config.yaml
head_dim: 64
vocab_size: 2159
norm_place: "pre"
positions: "learned"
init_std_qkv: 0.0442
schedule: "cos"
Each number is 128 + 32 x the weight over its row's rms, rounded and kept within 0 to 255. Layers, rows and columns count from 0. The size above them is the row's rms in percent of the matrix's.

# layer 2 attention query, 128x128, rms 0.0704, rows 100-127, columns 0-63
size [ 76 101  90  66  51  52  75  74  68  74  83  95  75  71 108  61  75  62  82  71  56  93  69  63  62  60  75  87]
[[ 80 187 112 105 168  77  96 140 120 128 112  66 140 199 126 144 122 143 151 123  98 146 140 181 140 153 114 193 197 139 117 117 133 130 102 111 113 143 185  55  92 152 133 132 113 117  92 139 137 151 129 175 157 182 170  62 132 117  69 100 159 128 146 135]
 [211 104 167 158 154 113  96 152 116 127 117 150  95   0 136 156 124 146 105 110  96 146 120 112 107 119 128  79  98 122 135 168 137 121 173  46 128 155  95 201 131 128 125 143 191 100 177 113 113 142  83  49 145 125  67 131 162 137 154 137 104  91 109 102]
 [ 61 150 133 132  44 154 142  67 138 168 177 155 106 255 142  94 156  78 199 138 151 105 147 101 168 143 158 144  79 153 156  98 108 139 124 146 132 139 127 141 167  82  92 113 132 158  48  93 165  87 167 119 114 111 139 163 137 117  98 160 139 169 162 106]
 [185  89 180 122 136 161  74 130  99 140 163 171  87  62 148  83 132 130  99 121  41 120 111  99 171 161 145 103  87 114  82 169 137 133 138  92 129 108 123 211 113  98 162 126 174 134 186 139 121  86 115  86  93  81  79  91 120 212 141 141  75 152 125 115]
 [131 158  86 190 115 107 100 118 117 146  94  81 108 138 139 136 120  81 160 138 161 158  94 107  45 137  69 162 130 147  30 176 106 185  71 133 115 124  88 130 103 156 149 118 156  99  90 138 135 146 120 127 109  81 146  65 122 144 223 188 141 142 116  94]
 [114 154 132 102 137 108 114  72 113  85 122 129 126 169 150 133  61 164 152 118 139 147 171 106 133  85  89 162 163 160  84 177 104  87 147 129 160 103 121 110 130 201 171 134 126  82 109 145  73 148 107 156 158 114 106 134 135  80 127 105 195 101 120 107]
 [173 125 191 146 133 151  76 144 150 155 102 178 107  76 137 109 145 106  80 115 104 110 111 102 138  91 149 116  91 127 132 116 128 162 155  88 143 115 111 211 136 114 112 113 179 130 140 160 114 119  53  77  67 142  98 143 168 138 144 140 101 135 144 108]
 [ 55 183 132 134  97  97 108  89 133 133  84  75 148 234 100 149 184 175 125  66 186 177 117 217 120 121 119 134 155 110 129  95 123 145 100 158 178 107 122 105 120  94  94 146  69 130  98 151 157 114 162 190 130 149 165 169 144 118 141 109 141 140 137 145]
 [ 76 119 155 141 144 113 132 119 164 110 151 120 108 222  44 112 107 129 106  77 125 127 125 153 164  83 141 165 119 101 167 141 168 155 147 151 130 122 124 100 103 131 100 115  96  95  95 119 120 139 126 122  92 182 145 151 143 168 123 123 142 128 112 175]
 [183  47 136 149 109 147 111 187 130 105 139 152 131  26 129 122 137 129 107 171 117 102 107 105 113 117 113 122  55 155 162 120 164 104 155 107  80 138 137 239 128 110 126 113 168 131 170 113 108 153 125  69 135  93 102 156 137 159 162 133  99 114 107 111]
 [212  97 162 154 117 198  90 152 113 122 181 189  83   0 148 109 114 124  92 150  88 140 127 106 158 145 132 128  97 120 153 162 117 143 110  47 160 112 113 225 142 105 153 150 147 124 161 111 139 135  87  69 127 105  68 170 137 130 159 151 105 155  98 112]
 [195 102 127 154 132 116  91 157 125 127 143 190  86   0 130 154 101 109  98 140  90 149 131  88 124 132 132 110  87 152 123 146 123 108 142  50 107 104 121 195 153 107 136 107 196 131 170 122 129 132  98  62 132  90  31 145 119 126 145 149 150 126 114 105]
 [205 100 169 135 143 135  93 167 142 150 135 179  58  38 164 126 111 125 126 189 122  91 110  58 100 125 160  81  84 124 130 135 132 115 149  97  62 140 112 186 185  89 135  87 210 163 168 104 127 135 117  79 134  90  78 141 141 164 179 157 119  98 128 125]
 [160  84 158 129 112 158  95 124 139 135 171 153  88   0 184 131  83 102 134 102 168 125 123  62 126 113 116 146  46 130 113 158 176 102 149  63 123 108 117 175 113 106 143 100 173 153 180 137  78 148  93 100  79  83  99 122  86 123 139 128 124 123 160  83]
 [ 45 180 123 105  59 138 153  68 147 111 158  86 125 255 121 124 158 135 151 163 143  91 154 131 188 172 127 164 110 162 124  91  84 155 119 150 150 105 121 100 175 103 140  99  96 177  80 120 117 126 156 163 113 128 168 130 111 107 108 149 172 182 139 124]
 [138 116 126 113 160 121 154 179  76 124 149 170 108  51 106 149 160 147 113 159  82  73 117 101 158 166 154 136 123 157 100 148 112 143 122 124  79 140 137 206  95 103 155 103 169 143 204  98 141 177  90  86  90 111 106 100 170 112  99 150  78 146 129 138]
 [224  99 155 126 152 113  92 129 122 136 123 175  79  73 150 134 148 122 107 134 109 108 144 114 150  90 142 101  85 102 131 122  81 127 181  82  97  98 138 155 110 131 120 113 155 106 149 153 131 152 100  28  55 131  82 158 185 155  88 179  96  98 104 135]
 [206 122 187 139  88 157  99 139 111 121 100 124 140  13 169 143 138 162 169 140 173 113 145 122 139 141 103 156 110 154  94 122  76 103 106  91 137 123 126 170 115 134 123 126 140  57 175 171 110 131  93 150 169 116 125 147 118  69 135 136 130 138  94  98]
 [220 104 172 149 125 144 129 163 116  95 108 162  91   0 156 136  97 147 115 151 119 147 127 122 100 128 124  88  78 130 124 163  98 102 151  79 115 128 102 192 120 102 123 158 174 121 190 123 129 141 108  71 136  84  75 160 158 150 182 143 101  76  80 105]
 [150 110 135 109  85  71  77 125 172 204 130 102 162 113  87 113 144 141 132 109 142 149 129 142 139  77  59 120 156 187  84 108 143 143 108 128 167 116 137 135  99 130 152 145 128 114 122 152  73 150 106  66  61 127 137 163  67 148 128 143 140 110  75 126]
 [128  85 108 151 157 134 135 127 114  82 178 158 143 114 117 139  49 152  78  70 101  73 114  11 152 215 149 140 113 141  70 124 148  88 152 126 101 133  87 128 138 132 119 106 127 129 191 107  79 116 110  91 117  63 128  93 156 130 120 142  95 115 132 109]
 [ 35 178  94  89  97 157 146  60 145 154 157 121 173 255 120 107 176 105 150 122 133 111 168 117 173 144 122 171 117 108 118 100 102 146 127 190 142 129 141  68 161 136 151 100  94 160  55  93 121 130 171 182  88 135 179 128 115 113 120 145 151 156 158 153]
 [160 126 114 138 140  79  60 139 121 143 139  92 157 118 167  69  92 156 175 129 120 178 144 100 102 142  77 154 157 166  70 182 139 115 148  99 130 149 140 154  90 151 112  99 138 126  94  69  73 176 168  73  98 112 118 107 109 119 121 115 207 139 114 115]
 [177 104 175 114 160 133 121 162 138 101 116 203  97  33 150 152 120 171 142 159 154 101  73 135 107  99 193 108 127 111 145 123 100  64 135  70  93 101 178 195 145 141 104 100 160 105 161 104 119 153  76  65 126 123 123 152 119 136 116 160 125 120  93  99]
 [100 155 103 156 134 130 186  78 154 123 138 128 101 223  84 101 137 132 113 182 175 159 141 117  79  96  75 142 148  97 190 147 154 155 171 197  93 120  93  64 129 157 126 138  48 111  75 176 115 149 166 148 101 144 162 167 151  98 117 167 166 139 131 152]
 [128 151 184 184  77 116 126 114 108 108 140 102 165 101  90 154 134 132 167  74 143 126 190 151  76 174 119 100 150 120  98 133 145 154 104 140 153 103 109 154  97  99  99 130 104 106 140 144  84  87 196 185 193  79 137 115 115 101 136 132 129 172 115  87]
 [ 64 118 121 115 137 110 141  88 162 109 147  85 160 249  79 111 166 147 144 110 151 115 190 116 111 128 121 120 164  81 155 128 137  91 117 199 132 154 127  92 148 126 129 134  57 102 122 119  77 115 169 170 139 127 160  95  87 152 100 118 147 153 148 157]
 [219 118 147 167 203 160  81 169  68 113  96 156 131   0 112 129  91 102  92 113  73 189 127  99  91 132 149 130 118  90 168 173 127 129 114  84 120 133 134 170 122 152 123 130 123  91 171 123 140 125  47  79 140  74  86 117 127 128 155 161 137 127 101 119]]